{"n_layer": 10, "d_model": 512, "n_head": 8, "n_kv_head": 8, "head_dim": 64, "d_mlp": 2048, "vocab_size": 32768, "activation": "tanh_gelu", "norm": "rmsnorm", "norm_place": "pre", "norm_eps": 1e-06, "positions": "learned", "qk_norm": false, "attn_scale": 0.125, "bias": "all", "tie_embeddings": true, "parallel_block": false, "init": "normal", "init_std_qkv": 0.019, "init_std_o": 0.00425, "init_std_up": 0.019, "init_std_down": 0.00212, "optimizer": "muon_variant", "lr": 0.0136, "lr_mult_o": 2.0, "beta1": 0.93, "lr_head": 0.00601, "grad_clip": 1.0, "warmup_steps": 200, "schedule": "wsd", "decay_fraction": 0.825, "decay_shape": "linear", "final_lr_fraction": 0.02, "batch_tokens": 131072, "seq_len": 2048, "doc_mask": true, "train_tokens": 682400000, "steps": 5207, "dataset": "wikipedia_en"}
Each number is 500 + 25 x the weight over its row's rms, rounded and kept within 0 to 999. Layers, rows and columns count from 0. Numbers have three digits each. The size before them is the row's rms in percent of the matrix's.

# q: layer 7 attention query, 512x512, rms 0.0942, rows 212-255, columns 0-63
# k: layer 7 attention key, 512x512, rms 0.0926, rows 212-255, columns 0-63
# v: layer 7 attention value, 512x512, rms 0.103, rows 192-247, columns 0-63
# o: layer 7 attention output (transposed), 512x512, rms 0.163, rows 192-247, columns 0-63
q212 101:512499483495512533465534483536494458479483490550471493477493506466558482531543486497476531510539466566484532496522462487520501530465523492468478525528503499518461488508495480497466547512525467
k212 096:494507492512487493495469497462489462526514491538491555487515537509528485496475513523484533551492490531497530474531496528503512503496484484458449448524514505524484503501548470544511545502529541
q213 098:508477546458466478584502507498528547548460492492529507506530502444505503563500510502513532494479551502508475518487467514529513513493499510459478506553466471503528513485512480526545481472539513
k213 098:483471533485508506546501469488504487513486485502526505460478512521465503549440467502469495514501525508532481520475477488512495472528514532517534530478486471504517496536485514491493456514543482
q214 098:543520499528484527483511484453507501502517517504547503494510490468460509500547543495475486535528480516518550473517488492536488497542471542574496537488522489524518544500488474444490504486512487
k214 099:515552522547528488528467533450509526526478521523507487492501493512499486473500449501513492482488464533496509482493472461518477479499489489564458526521505481517489506480549484483502498528516462
q215 097:513515471538517550505519524506515507483503503501550525520530470449493459511453505531514522468510515484486511489547493453461496491508577499508509496521475514527491498457490524469488516517491508
k215 100:493484469465521518499509512461510482505541527527557505498505450463480475515524463512477471503517486455488480486505518439515488493514511486477494512525483533503497502463500459490474518506502496
q216 092:486559489497480450503477503519494514546498507519448505461515488526532502491487516508517513504558507470520441486488495494530512483506486497463537513541547524491508518529487469460487485494440510
k216 095:508510525475506497479447546471480492517496497528500522449524462504550537469497541500537526485507523482503508471484465473471524510495424452507533520519513481490498485476458486497477497545523504
q217 100:504560487465510498471509504510496552522512507523496479515527505471497504477475489495484526517520509515474491518500502535459469487513465488499496473480504508508517496487530527499467562516509523
k217 103:479553475521524495466523503508502512520534542486477495496529527488512502510491501493501503488508509533480546489506484483431494522499488447486526465481518515489505502440539482499507472503513519
q218 094:512549522516498488497491458488456549515443491523495478542572456474482543477501532477486491513510500533502482517536476459461478470541472468488491496505547490550464532506478514468531476477465511
k218 093:516566502487494475512504484491499540518467486483463473530561499503511503460535509477461524456507513499499477519478515484481493475520527497533482489523505526569463544515520453497523496475476517
q219 104:500512507491509496492491483479509538489503480497516490475533530513504523484480522521510474533479471473504488506465512544473529508518478503562511517491488558488508517511520484526498478461518535
k219 103:502512513496492470507523528501479527516467512494482502506539478490511496528491490507522468498519519529541497486455498499473492518541460457550468490478473524464492474519491500545496499494535478
q220 101:483503523507488512511478466517498467534497394500498489522521524500525513497532508507465507495474496513493529504520505512502541486486542520488525484513505484529519502501454502498514513489537487
k220 103:524540545546506511494525513515502436463483466492510474487547514523512479497523491452456555505493502488541469509477502502486516458472543524490476500483484475530484499524489513547536523487503480
q221 095:518484503512468517456522505517453469505461515530518537470502489446495504485468491490465497471513495491495498474497493504506506515493483518524490489521503491463484536488526512503443531445511533
k221 092:507483504536557505448486504489493520515504488511502524463498498458511503510475492504523478544541484508545476473474468470520543525495496502516499477520503465463479512486482490484482510490533531
q222 102:491545458493504503466515543525436472523478459540426511510481494509496558471479469514540497457509460484503485466472532514498492491506492519507535539522501507532505526532524465504547508544506525
k222 099:467475476517475517473490513526460481511494450496447506508508453478450530486525496512548499501484491485477477436472496512456509470483484505515541485495444497515518437522489494500503515497494494
q223 096:486421484514486461485529461505501519512492458476446496499460503498473524497539546530482492514520492490512472498475509516516539526469496510474463512505477465502517521479542508503484492481527505
k223 099:476406478502492441498494504536472488502488486504523536522476505516464520512484537544468505512509498533531494523496536519500495523485501478508499484539474497496510522487549489534496503519475494
q224 100:504510515528519496473520495473443464529515500550515543515493496503480494501476461507512503447497491496501510490532506461507512518530503540540535492458487503504455490469503480552450536496479520
k224 104:478494517515524510474497498475507487479538520519469496526526493511472475512492493507526501490480481490521466500498476449489513503491499478500572470491474493524482457467471497481499525502505539
q225 096:538522502494515463495519521522442513490530472540481501482492513501524543534489467496506501531511474498514494489507510488559502484473469476465481533499487475499479489509505476541498473500480547
k225 098:537471476535463478526492535489484515488501482526454499472527521497515518488459528453472533537502518505489530478516468505522528459483482472473466477483501462487502439479515457491528442493489562
q226 098:506463498495507494463519517434479435500462506509528504495543511522556527514529474461496541545471475530515518505512518455477489517514471477526487537459506462509458502509468516516479489507479450
k226 100:548488502500498487502516480491506512498489466510540484516490545503525495521516490491486520546498507510487529502499528498471482554497506501503454525529524449479533536542464513529549521499462452
q227 094:499489506526540520489500481474523468512510481451468479475501488503520510485462520492462468529526490529528513496508507465474512525499530511469501515491486504500506462513508466461480506506431527
k227 097:488501500476524518525504477477542444515529495513514488512494464515509495535489476496448455487513495506463528485521503492500452521479504477493487491484501492491519459482496452521439533522500490
q228 101:478550490493481478498517537512555519549535501497456463513519500497497497458509489456548474488522477512503539505545497524515501466478515494501506515505504514505472500464500481477486489522559511
k228 097:535566490525461500497496489477519508525529489513488487495507477486519507513511501508526487502542493522489533428490471508500504484507510508500536550520468511521524499490486526472523479538546515
q229 099:500520512516480533483479505493523484533488508487481487445481551528532490549481544477513510448493487487547558478488492479526506475498485491503497512501496494533446505529514484538466574516512502
k229 106:517503504520505581521475525481475492523507508513495474479529553499478489514481514508501518448496455493490529497534508492518488522472488467469472485497482539492439467493522521533459528532518508
q230 094:484486501460524473514479477502477505477478526485466490544560458539529521524509506485521501501492474452522507481470493529498528461461516475461494548508478501511539499501503490463527497545489499
k230 100:509471511507520498512486489476490490516465489503483522524537501506527506517525465498511517539493529488512488513478509517464519507491520488514483519456515491494486531488528468463493494483505531
q231 097:459545539496484523510509498532493454471500503476455518523480535485535509495557477528462460526504464531482497524489493538520532503498461528521496508531479486482420484515505501504506479515525552
k231 098:495513513501468517467503519481528472480521501496512522522480495490536492468522481501510480526474470493529473491493481546461541547492484511493456483525490492512472503542519487499512455502511556
q232 097:520498481478500497486500527508470518515481517530478517479513517476500475495490474528491495560493464531505501475476519460496511483439506457562453480505480496491506430472555501559469458479496519
k232 102:523499470479499505500528530438479516511492460552473543486487464471479518485503507521459511501509507543480517500504490512489532535446495461520453471530498494455478489527478458539512495462471502
q233 092:504479503529487516527469497520494534486548512467503490490477509477500501510516517492458536545517461522474482538526522500558522501482477530515485514520529468484478499525446503587494491478486555
k233 095:474494506503516495507462500500545531501496559459478480505462470459500509490504470448486505457477497524482479509531528519522540521443461515484483536468498445504484515487524446524527515477455541
q234 093:513518519499497556474514463483465487481481527495551491503500541509507495534507443461491514502538497520510527540534518496453492515530480492531496488469505515524507498501500484531502522487488488
k234 092:496527488464495521446535451495499477477491493490453484506509510538515478512511532500487514474508499514518518516499509465454525505493408519516507522483496488498539495466488497486516497516540484
q235 098:507521440476487527508511555483496484508539487504495481491504494510518508489474473509499490486477516439484490470463491482516445486572508515482538516502504528493533520536470501481454536502508493
k235 100:481520452484500522496453539472537521520481522487483460535510473495515553533471507494529513471475523487496534479505488490491502481505526505465517512478501520544505424513494518487486512478515484
q236 090:495497481466515440518485478468509527553486487522515506531512487513504489488493513498471486535467504511511471507489510512501507513505511466490494474510520502469542517472528503485517526483489496
k236 093:464459518471522490477483517519506473531496497459488535499529460529472509501509519467513483486502508505528490494448523503468478487483496473518500561494515458484503479521500517518510575530495506
q237 102:491468498528502504507486469513549517521554512484493520491473537486490500487549504549491451537502513492512506509463503528565482494492548493522527522468542554467473481486482475525483486460488513
k237 098:510506488505500453470492494510541523512516504511482506455493497502566550454532520539521457500467469492502519522487503538517526522490497481502469507517533504488457521492466486533536502490496504
q238 096:454559481524499498545529523501506505471517488510484484491488518449531492513508476502523487512525519510503503496503534509514524541519489461514510556510465521501537500533501489503474515522514482
k238 101:493498478545548487513511502486497490525527486530496493453513521480512472477514481517491505534506481489499510501511495492493532550531499478511534516530488542479505465505474468501499496496488467
q239 094:520474501524537492507522467494489455498482478475557466511473482496468505528534507534455516514492502506521481484505491467491564495491489526522493468456513474467491497492496459534488534478491496
k239 095:497464530524553488522534463495488483495489500467525462549505470462509422502506512517485465480503478473516473471516493463492548521452512521518509522440514443473501451501486492472530502517502493
q240 099:521525531529496478499470506531487482485507493473445476490486473522524509493505514528526525508505497501517498468458471451486466500488479451457520494489527474500559494535547511555487494503473482
k240 098:481503475513496522528483469507487455458511505478466502522508468503482532516510529519482483490495528486463483482522515486523478515483457451493543514514516478513499489551555466520480510520484517
q241 095:489502513508468488486476501482502506499502475509489486515506496495502500508470514491473532530527511463525519510485509517524475491498509524497493499522474487475506483482506519514517542479528524
k241 099:467509482503422521491561490462491495465457521507524495498486484483494489497447487481486522531535530463505479536499478489502474518479528483508519456516473506452497523489479496505516516502485545
q242 096:443507503513527496499509468503555497497518472512485520497466480498488501479455551480504511462513476525501479520540520517462503502496516516507506492515504496511476471542495539481500522541496500
k242 097:487518538507485510497493481506507531478523484538502507473479524484487525477488527502495518533525480511501469545486506520523464489484530514473519479498521468494466507509499551481458517497517506
q243 104:474508471485494495508496500489556524516510461473480502497521496525492483475472494508524496476509517465476484507503528525484485514550480491526518464507527520470495453495496484496500495497536535
k243 096:523537474493520530457507473525528530498485471480516487461483490500493498512504489491506508496531503498494527520506460525487470538529494534502556513478523523457513448496466478515515456503524497
q244 102:512522511503485441523502528472486474509510503523465509509548428532494485567537490477505593436487453501463504507488501497527496492503517487519474469511476493461497485473514454527478505532497499
k244 095:485492486524542510469451505494532485477491472499470500540478491521487481564520512497543542496467492443474480483458515448509531452498523475523507465470520501494483471565491509498473447523479494
q245 088:530521503553479496482534514468508514500487492520512538535518508465466462489477473492512472494485516526507519500536486497474489485476532500523515505480524541480493505481494485447502485533490475
k245 093:507507481521514501478520537493464499490527541528487530504511474466508462494481540519526507495509477479485524480513487490480512508503554485517550477509483548478514484466517500484468499510488472
q246 101:501534477512481475545505505515484511486475501489517501526510530509533548505495462510489497525512486482489469482479482476539497490516507490541519511505518521509513506525561505504482531511476526
k246 099:486470486466491508530510543493472489518484472475506515528482520458537571509474478490507495516518480475502474497496485479507523483504469505488493510504532474506497482499508512495473518554487543
q247 099:507513506501506459570529456475533541506531504498502474520512490478487490506522488519519484523471529521487477529527526495508496519513502490534535504529522544492551504492483501494492492512481457
k247 100:490504511465508479475524492498511493488517459467501459493475516471490489524513473499495497512481494479492458510550504486533478462524527498500527563516547485521507478473499518523465528504475498
q248 100:525496466442474508525537463477506537485554451491484466506512461503495544463506477494491512503495505518538478508505484505575481540476471524525505512452490525507528508511463523489479464506515506
k248 099:474513536518463498531557505476509511484507501481486471508532497506492531460517470510477487525471464536510500470474517515488517493462472486568506509480450539501518475468492511499501508504490492
q249 092:489516485547523511469478547548538497502483466497505514461523502472496470532545483519526520438507482486486462493489502512469527531500463498489509538467491530517467460519499500484538472501470465
k249 092:497518535515490504516483523525485467540481478542502527487499540502490434545557467498487510515536506472488471519471475528506491487508482473508502504499546498501485465505477486474513476494523513
q250 095:525477503510500565501527540527480479500505548560517503488498473520531497487501517482507497525453531522505540515474459480526450517516492538500514489487530516523551502517501507484510492491481486
k250 098:504490492488478526561554496487495517520563539523519544463524475611483508508542494493437483514476498490488522497519518506511462487509481477495488501546534520535517484493536493467506511521481552
q251 105:524501508497529530512476502466515510489501530501520452473469494523492498504468481453539508512462472525523471505531513512517533505527453495455481515483472469540439470502511523530453474516457507
k251 105:544526510483517497499482501497535482488512470501482447508461496523489481496505534526501537492492501449483539563516494532468537499507467519506530487494451499523458478526502517499451487522477526
q252 095:548499508517498517480477455508524496517505464540476515496532535507464498489532468494502478528516455474522500528486468471521516486509540544540538531461532522512502463535522474476512489508479493
k252 102:522530527512464509546469508480542477511519471510467493491549537504502496508535466515502474532519493482514479502492477484505515475516495509555507494511512515519491454493504509504530510539524466
q253 096:548499522470507479517546519494506478540473516501555469525484491541524492508539505508502496513505541503504483535483520485528512496489486506513478477472467487497492449480516485506464494518494490
k253 094:471451502518498517486515490480529494521455478500539482500533487561541516511523535494480457472511501486498524518545467499501552498504485483512501496474530496508491455478526495461494463508485517
q254 104:451454515501496478484527485489481487526516509493510472509455493499482521485491519503509479502468467519435499460526468503483501502515510518503494542532520502493495490530486509482495505480520462
k254 100:476461528513467452507527505468472481499509523545554518527471518500486513533489488510523477494474520510460497475475493530508492499534454495456483539548498469471504495475545483514510519472495488
q255 101:503522461494504507540487457506491479514512528506455493534501510495519498501498456538527525462477524515492507487507507503487505509483530506499505482501489475529543475483501487506543512498517468
k255 103:512515433500514487549497463511476460481485482530486507501517497533511539464487485513546532486482528502482500494496533478487505524521531504511513463531536497501496453499489467533538506486499479
v192 099:503525516492506551481506544558502541461486465495491486488542519515464538504475543496431522528493490483487498493483451557435499470473505499540502518538468501478487500494510543504491501495508495
o192 093:498509466512525472537489462461541455535483540467523508516460457484538500489535472512540478484511523512515497485501558462535473502521473524481476475468549480526513518512496447488523499532513494
v193 096:509543485520492504454520506490496473505493479519515480491476479536475468537489515469458482500510446527501487520471492542509531517517511539498501538506474519461496517476518508499477518553495483
o193 091:492468524505498514529506517503514504511536499482484531509523505463533521492541489517539478506470524466497496502520521499507494512489508481510516479480532521500479497529459529486499483481510506
v194 101:519526492527505482574512490500491484518473467498484510489482524511468527462518445495472528507570498505516529467478521475483491462524439503479556484489459497497515513469481468509499503508562516
o194 092:476447500478457538474488507515531515510525509530531484493522504511533487511473529502494464487462505494466495501534480546519496525502525496498479493487513494484501487502530526492495471465477474
v195 102:544490483508521514519489480513501479520542503519477482515489499502489450469525550504496513495521481481480525520481546521453433494538537512543510463479528449483508508483495519492522508486523476
o195 097:476497545514480478497490534477519540492495480486513527499520495492515534530483471477490482520504496497528485468528467468523532506475505466466530551518486551556465477551507491511478514524488500
v196 102:569462515490504483492530502482488483436465523506487485485483563477486507529476484518513505532469502526474496500473495501559500491480500451467471488502505528505473458544497507558492484490467471
o196 095:441516489522500520517469502499518521524505501489539493491539516507523496502513518456507491487526495511519494481524489489444501509485496499553529490497461498481536516517486505484494525518537511
v197 100:532506490492487492476502496500519503476486501522462496477485498493477527558476492487467517457487507534472532505506466485491542469441517504488520477527503508524507499467522446468492511460502478
o197 094:461537498507491503521495498496482523514494511505533478533536464478528490465487520535491484527521516481503437523499536510490468498555490470544461560497515517464514540513481530517509488523529504
v198 100:503507479515518510483465496502506523502467497521469484502512557501465544530561498474525500490489526490480532499475508481497519472505489550519510491534488511460509464479511499510468498495483465
o198 093:487496514507486486545522491521515475468483494481535465497470494506543497480427513513463494528497520514500469501524486481501505530507496511479494510481518497542497548516508496460523472507544508
v199 099:476478508501497510519484473512500489516479522504518520578501470487508453505528529514473455481505524473500465477489539502525506479516499514499518495501510524507504526498456484522465523469527513
o199 091:526539503531488505509506499480488514507494489509498486419495501522500529474468536506493484469511459575504511494548467496489496533490488499478494469491524497476464446475507499497562490514466450
v200 103:487491520484437497513480530497499513526479496505496540472544489518528554538494528461499528467547494525513514555541533516509474557498484469476500554460469461522523537499467462498516496550472494
o200 098:464497504486523543446499479529477489473533525483517467512467468511487474467518475541515479547501463448480481457467471513509534466523535529501535465505531526508485459516504555502474541468519517
v201 106:544479508481488483527534532504487468454495472487468483467493477528540509501459505524558524515540478484492530462506531520491503525515491486513486494506526499492514495484498515511513470517498492
o201 095:465530503521519474437454462505454490525515534515540496546506528480455478507545481464434474482492527511503461525475448483475514508500493508518516475490488463490491512509476515527495515485498504
v202 098:496516524479515498530486480480506536513501468526496476513427504472494536450539510467496461498499505481503547523497519513532513496471501475487497517493496524493514530514496485491511515488514495
o202 096:494503481514517524489521529520514456490504494485504517477553515509501504546493502489513518522507535508509438488486492493505480463517502515490482480498508483488460478481503504525489492499503517
v203 099:430469465499486486523471550511465514484526513486473485473525491508520548513491512508478503467496505493507496531492491472536470499452470510522471506455502521502515494473486489501448502518503508
o203 093:569515489469506527503552465513529480488480506537527507528464497470501476479505482503516473518466511500484491471513473526472525474510526479467489491499504490472479487524540528495568510516493489
v204 099:551468464478508495481518499500541498503541524490537469499484537519480536491451519504541478539482517499484496549523486489475471507495490507532504478491494483483483478571496519483466509504494501
o204 096:460526520524482525526508519477469479478472492532446498540514462476525480529501490488500495468502506495499497438461503511542528461547515510489469512499477519485503522433529489532530510485528506
v205 097:452534470487494511487490528510507481489526515475540465508476491501496499509497478521528514487518488536442510513490505513496545502516469528515536539495513474523499491525518496466483520507487526
o205 095:513477528489451499505512468462500482488495521499465548500545507539504503454501499484470451513510507469545497490481509473518470469484515484502470448509543491515502496485490501499504484490531485
v206 097:495478462507520498503529509480479497485529545517528509510518532508515485510500503533508509508484479475504496557492483488521483487449521516498534519506511468479524499529536468505515496515489503
o206 094:516482518491487528487527531535488478494480474502470493522494470520497517490470500480494498506538530496480512414500484489486539520510455469511510479468481515528496493486512495508453488514501522
v207 098:489496493487479509474474527484500466505484559496472520532489484429523480488473506543464466526473458433538503487548501518487501492495432530511543491462497508532510498484501523503467486469463453
o207 096:493485514542514503520491502507485532461535457509524448522485494540474545489517521463512540491531511540471491497462532489506529484500594456492468495503502534499515500539491506486521491499541526
v208 098:540506480496499526509485481508487523466518490457514542536535522558512496468529490517516470505483519520525588486472492482491469512506515540498478469497497513500504503482497493533496492524494463
o208 094:496503502498499481490488502503529504508481508551488457490470490485501490534503507471486511499502502496504415488485516492483527483484472503470497518492477480488514483521496531481515506475539557
v209 098:515526475487538524477531463496520470470531490509491481533565488462485466478477506494465519466470513502502506466475445515499501503539493508515500504528424520484538499515525494485450522513497496
o209 098:487493538483489474534484547498471550526465493471492502499482525524534528521545506472525469548517475497487509511516555509496474498472509502526514488491537467505449514515487481545516485456539494
v210 105:505485497503521503497522480498520513492467475499511509525486523469481515510549461473454513469484491494522510472481450478517546549525483484500473519440491484473460478460437464498475469522480558
o210 099:521528481503475516499457514513444490494526511484489472491526500532489485492496536537525486517503501521500499534482528507467506477477495529517520485548524523473544535532532504526504526484458454
v211 095:503491516494519551506511494488473435474510471484522510454514501510457473527485490467506493518532471504498480479493513491495513519499507493445518520548494486528486518503522514467448499521518484
o211 094:493523514502526464499524538475521528531499528509472476530446456517520511459506509505525495503491546518485543505504481486510488509492508514507484551457514486464531512507457465519536514519461509
v212 101:524475474523470476503537466474498526524510478484515507513525496484485496501527482499505493529487535473520493527539534500491486487504497510479472497491536476538497483499495493524543491472505491
o212 092:463504487499524511470493533483482480502494475506501511476444486493532520514486492500516484499514464520503499462462488480534539489508518501479536534522480520464508491533473514470483516488479493
v213 101:493493443505553501479527490527490494477515529498518504520518513471499501517514505482503489498493519500544496545456434437515488481477506527477509471480517530498495490470476500511468490534471500
o213 094:483520597488455499497453503508497443511494470522492473511486487510480479480479494530498535495501501499473512444514529518516505495472481484548508546510490498524531522529509488512510500481498498
v214 099:557502460475489551479503491492522474453550487500503496499495517473477474500510498523487499474497501446506555546493490481506510528503502501500500549478493499510479510524529535505538478530470506
o214 093:469495516503516446509535540516471513519451490490504506522481454479525532495489522491478466493530448520501459485524509494511506439511523471497501440484518503539545503498464466467501493436489521
v215 101:538520476490483495528495506463489499485435480505497462538510500502497483521516505484500564471525478487504538522478491488503539554521464497498496515513494490523500482461457458493478518480517547
o215 096:479490508515488498486513508501495492512543513504496539447472532504498499470508501494488439527497499520523481499530523527490493487497504483498507498498495491482529498520540538513507528480510437
v216 099:548504507480525473493511488544502485489473471460496476509511500472513512476519490470469484528501508462475497537474487468502496505524514516512488485496525473471515522503513517466545468526547490
o216 100:446461479532463554482487506457498521503511515541487492512466497528498491483482514544523493496512498526523461491549541531487515447512467481501505476529499528519528501525481503562433527497434482
v217 098:523537517518494483533498501463508495503506515477519505525486537508502506484492491527507585513541498521492493503540499502485528506503523534475484506484430480480476461478475537511484509495508479
o217 098:508457485469467509461481508558474479460485490459469479461506475475519475507499508485462423486488532471504479487478482509522490454486491458491515506497567515481486552499524491503481504476480509
v218 100:524529473527486538510502496488506472513531491523477496485483459488506459527484507498521470527465512482528510530512552449499535500496475486488527499471515494516530511486489478493488528478471474
o218 097:457475507477517469479502518516519506474468505479527525517506526513511551454511499501464533513543495532490487459515484516505462499502523508529514502506533488500433477504483513471515489493513503
v219 099:518502497505495493487518506541478526510536545531493470500497522485491496504504501452502488499538435478494502441515474515427526500555493528507542500529498485525485485490495491503502465519441462
o219 095:503491492495486479511452474463523460495466471467439535461501467515534513515465484503480507523473570524511486531496539509560498493486518491533455487482486500499515497510532525530462527485531551
v220 099:500502524488484505519443463533513456478485505470517486516523485510520528465501498508532483494498475480499514523485527523507526458535513486490532529470476482480509491478496487492504496489545496
o220 097:498491502505515527485545525448449536502490542520507496517467502473469498553498525488472537473486528515484496504540503481459479552464505533507468464538508498511501546482515508517480519507464510
v221 099:498498488569499498508482495490500519483496517502505500516477546513523494497520465503530483487487529516497481506460486518482461478512480473468482495521480500523524506457503497455533508468510527
o221 094:528509498437467494468495473506506500481517498479486513482529488502460519490523551495457506498521472504534512523523499458512507515505499504472541497475503462500499497522449498528468494506492509
v222 102:518445492501539495513524520473482481491559504453541541485524492544511492546497466493493534498518466510527476489519486503559498501496571505498507485553476499544521507487513509509504473516428510
o222 097:507559528493485500468489479519496525506469486505484463505484515484462522498484537524456466506482523479495544506484512505475515517512447540509469504428539480472467524517479488499482515513508458
v223 103:510500501476512521542508456485501497470489516464511485471473516475475488506509502485515476475472504494516517498553526490504495490448541504511536497475519498508498501453542465500468519505525496
o223 096:496468481524469485477523555499497515516508471530501521532549487543522529500504493522522522515512511531455483484473451491507496510512491480519486518505491500501467511523470524529557500516504471
v224 100:493467503450500506506483498500464500474510559504523474532484453534512467473481531444508497498521504537506484518487498535532526502522503517482473497503526511501470524489549535537494551455521505
o224 099:539534520534493525448500489512523535524495451514512511465500499454494533539512515540459493501447470491528524511527512468481470481473517489548547505503493498473554443528486484513472490509488503
v225 104:508471500501524469464465519518507511529502500507474495484517449464492450444465519524532541454507525475466512499516517496497519532488488484529516477458531480505502478510506501502497491518507513
o225 101:477529494523484504484537466480503451450517516478493525534467495495494542497503459470489494539494488510509483515491483516475489472517533519496467513542481498526461510477515534509486513468505514
v226 101:505511478524530487495493495495478474497498516540485518508473440475504515525483532503523459490510523505518520512484481483505495473521499502518504500488519518522497496532514520471459476531548521
o226 093:496494515477472524541511468512519555511485470480551493472506537539490441477522451501476526555522495524477498478516489510503501496493491476480489496539497486520500500490457516540546548476464502
v227 098:523507467574490527503513540507515494565495488493522525527512498506472488467473531484499492469518515486497496489529474517554513506480469458439489509506499530522497497512493530555460522528492553
o227 090:483478481456502503501510450479489468454512508480493478505517531499497534527524500484534514516474490532485471508496511519475480503492525523537503505473491495498531512506529484452529491448492447
v228 100:497518509519467507555554485520471451508507499462515472509500518529495520519503496544528485506519534496492463512518477477421518502483524507484493495470527465496532494525495511468519497537526493
o228 093:515471492476500485454454521460534530468518518534479507507517457520486497466498540448473529494481450506505530495486531530542518510526477491516489487537471492473480481506513500528490515501493514
v229 100:526517482505493488479468535523431483458523514475502481493528478481499475527493555547474482521499521495555524480524529483470471504519536491462464482485510516481502518486485489494496541496513500
o229 095:479481487529499494525518460472547525510475456502491534503478520515520490507498490471553507487506452467454497524479489490524550488497477509535534481503501495503461462502534543494517453467473499
v230 100:473499499456531446506520476478516505498540551505510518453490487503492517503542493527477509504489469493499544503514527546496492461512551484522528513510531497524478436460495491504486497469503499
o230 101:504488501518476548476456518530517524528468458494467511534525477510523475505478523461525491536510538483535487495477481446482516498491451517508514469483472503479512562542531531487518461515498496
v231 097:497501494467488537521476499544456527516495517473484493471470487516493490487515487497419549538518497474520504510475478501467445512471510518468495518484461487500500450506519523534486467475517479
o231 090:465503479514493451480518511489533492491506470504525509518498505513463525478508482515554449492521446513501516466535499505548556488499470490532502487518569470497513535521507476458479535521493509
v232 097:491467526514520459493495459493453541500542500495477491518524473521479473549481467493493536503541475505469510549553547453471490504452491499454530476487465463501489520452498498507463530469459531
o232 097:503502495471462542500486546520538472526495517484522484522482515464527507495517552518487476501490530473510511493488525521489506472558502522527444514535537537498504496545499507494496476501541484
v233 099:552555501461522480484480497511521497488488492481537499498449515505463508492527493499458522482516486509502496506498525497495486481528470519485532491480511493440506470487476543469497487489494499
o233 093:446475511527493535505534488514501529509510499492459492526515492518548509516493532503523482508472489479499461493513466515463513512480530496536490499523481493540523539553509476546459514528515457
v234 101:506575462524454537473514504534502494534503490499451480534528493498509510489499522493472447507553475469491531497518488513476463470504537514511524513498559494527517515508516479496538483526481515
o234 098:475468522478523473551474516476511497511533496516517522476500523509513527477528459484526523523454532517486474489505485521513545532497486476484491495490405486463471516508502537497510507512489482
v235 102:479548480480534531456509509497526492517477484493475481497490537461526462499492508465497465521491467492497521448499510523563501514473484485477525493516496507456508479496495506485533536476520493
o235 095:505464516500496479518504491481482501466533516470536467490501468521476520515528513539495527459484529472493492531501495498452512454504513518498469537503498507543510527532534505529482491538492534
v236 105:481497469518495496532486520523497507499505464521518530498489497472533480458517522467488504497538504510493468517520511490491505515526496493537532530493502493504519449490516491522504501519506493
o236 095:526535514475502491506507492509522510518484519490509464504486489514469504524474479554508517511451486481503498479509522502504510484472515464488491474504484497517481527516487530461494496496513506
v237 101:494491471505491530501470517544487508489473511494502508501495506501477484486510537524428486533487521450482496486494463524529498512516525494514504476481491476475500486489517496500522497466475515
o237 098:486497489508510473524533512460506518526520489502528494464539484511546503480500509440561501505489496561496508526510501491425499512462486522473511548509521508532477511519481508512496466497533472
v238 099:533518508489549474537510487450528524562523505491511485535475495491517507500436517516531483523514488518484520523515455471525516486562519493529500530531533503478509517477487528494457471507491512
o238 089:499502478522434506500487530532472519486478504554518495450523496488490501493587456482479489494502529481517488497497534513459477509460481484471497500492475484528493526570527441490535517476528483
v239 103:543543529525446485509458510515555526543511532493450475459491475488484465469536511529511524485518527544474472479504531499522482482464491503508475455494508504489492489497507502486506507492487541
o239 096:432493497459533515475528501504476451463490488511523520505514502498515541525478509475494499507469484427506498527503522466497484511541472499509557528497528471511500543516488536519538493523525472
v240 094:490486469461489495472525516496492528543490512483552501571503468494492524514484516520491495552493499516457485523497462520510445469496520528530485516505524503486509517534549510529476499509471468
o240 096:508502517561479503506491481522494488440515503508472484453473534511519468499499478483474502469540513461521508468478515469506535526492516508469502456489456476505501504511468503465494478511531495
v241 102:500493498504510495536521491524494500493449507507562463475459477493508586490483504470482511516493443502519486497505507481499491512500486524491439465523491480474503538537512506478502529495484510
o241 094:488500505535465514479497497484502511528539507510461521515541527491462442506475507494516516484491537519494498528487509488524516508516507480514553520477476526516544438483489463527521454525515489
v242 100:510495514486508483531533514479531491520446478470555518515456513495468502464500516538532488505478521500483500466510483492466511522494455512464501528513496532472500497500486530493503499478498471
o242 097:541500505521531498506471479508464512488521527569459452511530486521497506537497511454463505489489492499530486548513478494541456494486500509543489485490496466504520531472537467490476470532521495
v243 098:518540490506526492507446544488488495483507510530520471516500516502466468485505449474546516500515515499491506493545513513475485498452491480547498440507500493496470538506510501526542470512488492
o243 095:482486508486461474471557460533496535469457478459469487520487530473564496522488557540494471487500490511522495509432491480502496491545497511468482565503494503506527459497499487454460527456528524
v244 105:519530471497459505517498532536507508504525484454526509450497466481533487461520443505464476491500464496484486482532548504506464501521518486453500534506507444474543508494471520484444515489511535
o244 102:494514497527507476462528487507474498495496517534496524560487496528470503512491556512511505522512508495518508501470489503548521506496499506533510450516500541554479509510506482480564522532486450
v245 101:482487524533489476488540464494495473520508565499465483464555482512508485453506517493486538477533482485579485490490491466501489525511531504511487477485524495470483496473517547482470485506451499
o245 095:519508472467512488511486545519492518502481453504508516532475510510507507571506508498555463531472504495450517496510505535501512468485502496496528526495495493528525466511500462525544534530550509
v246 097:472486537524547524504507515487491484495470526504487475498491476491453481499526542501485528469501530483525486475470542498510544493448493477490517500534559476536497493467477510513478485521479503
o246 094:507516515456476489510474504504498510525496518499533523503525532511552508497487491490493492491495493509484517498514441515515490531552489513518515497495471534471546524501492457533484500481523471
v247 104:496548471445487533492490546530513483492480527475534512535516506494502516504508480536519517485522505514559510505519450513519474484523518454501493507477534533524496483484523483531509510508538473
o247 098:496465506503523443532498460495502505530530421502495481470494507474492502479489518460509480506481499510458493520491561503492475518475472534498480479527461501500481520523476508447488485503471552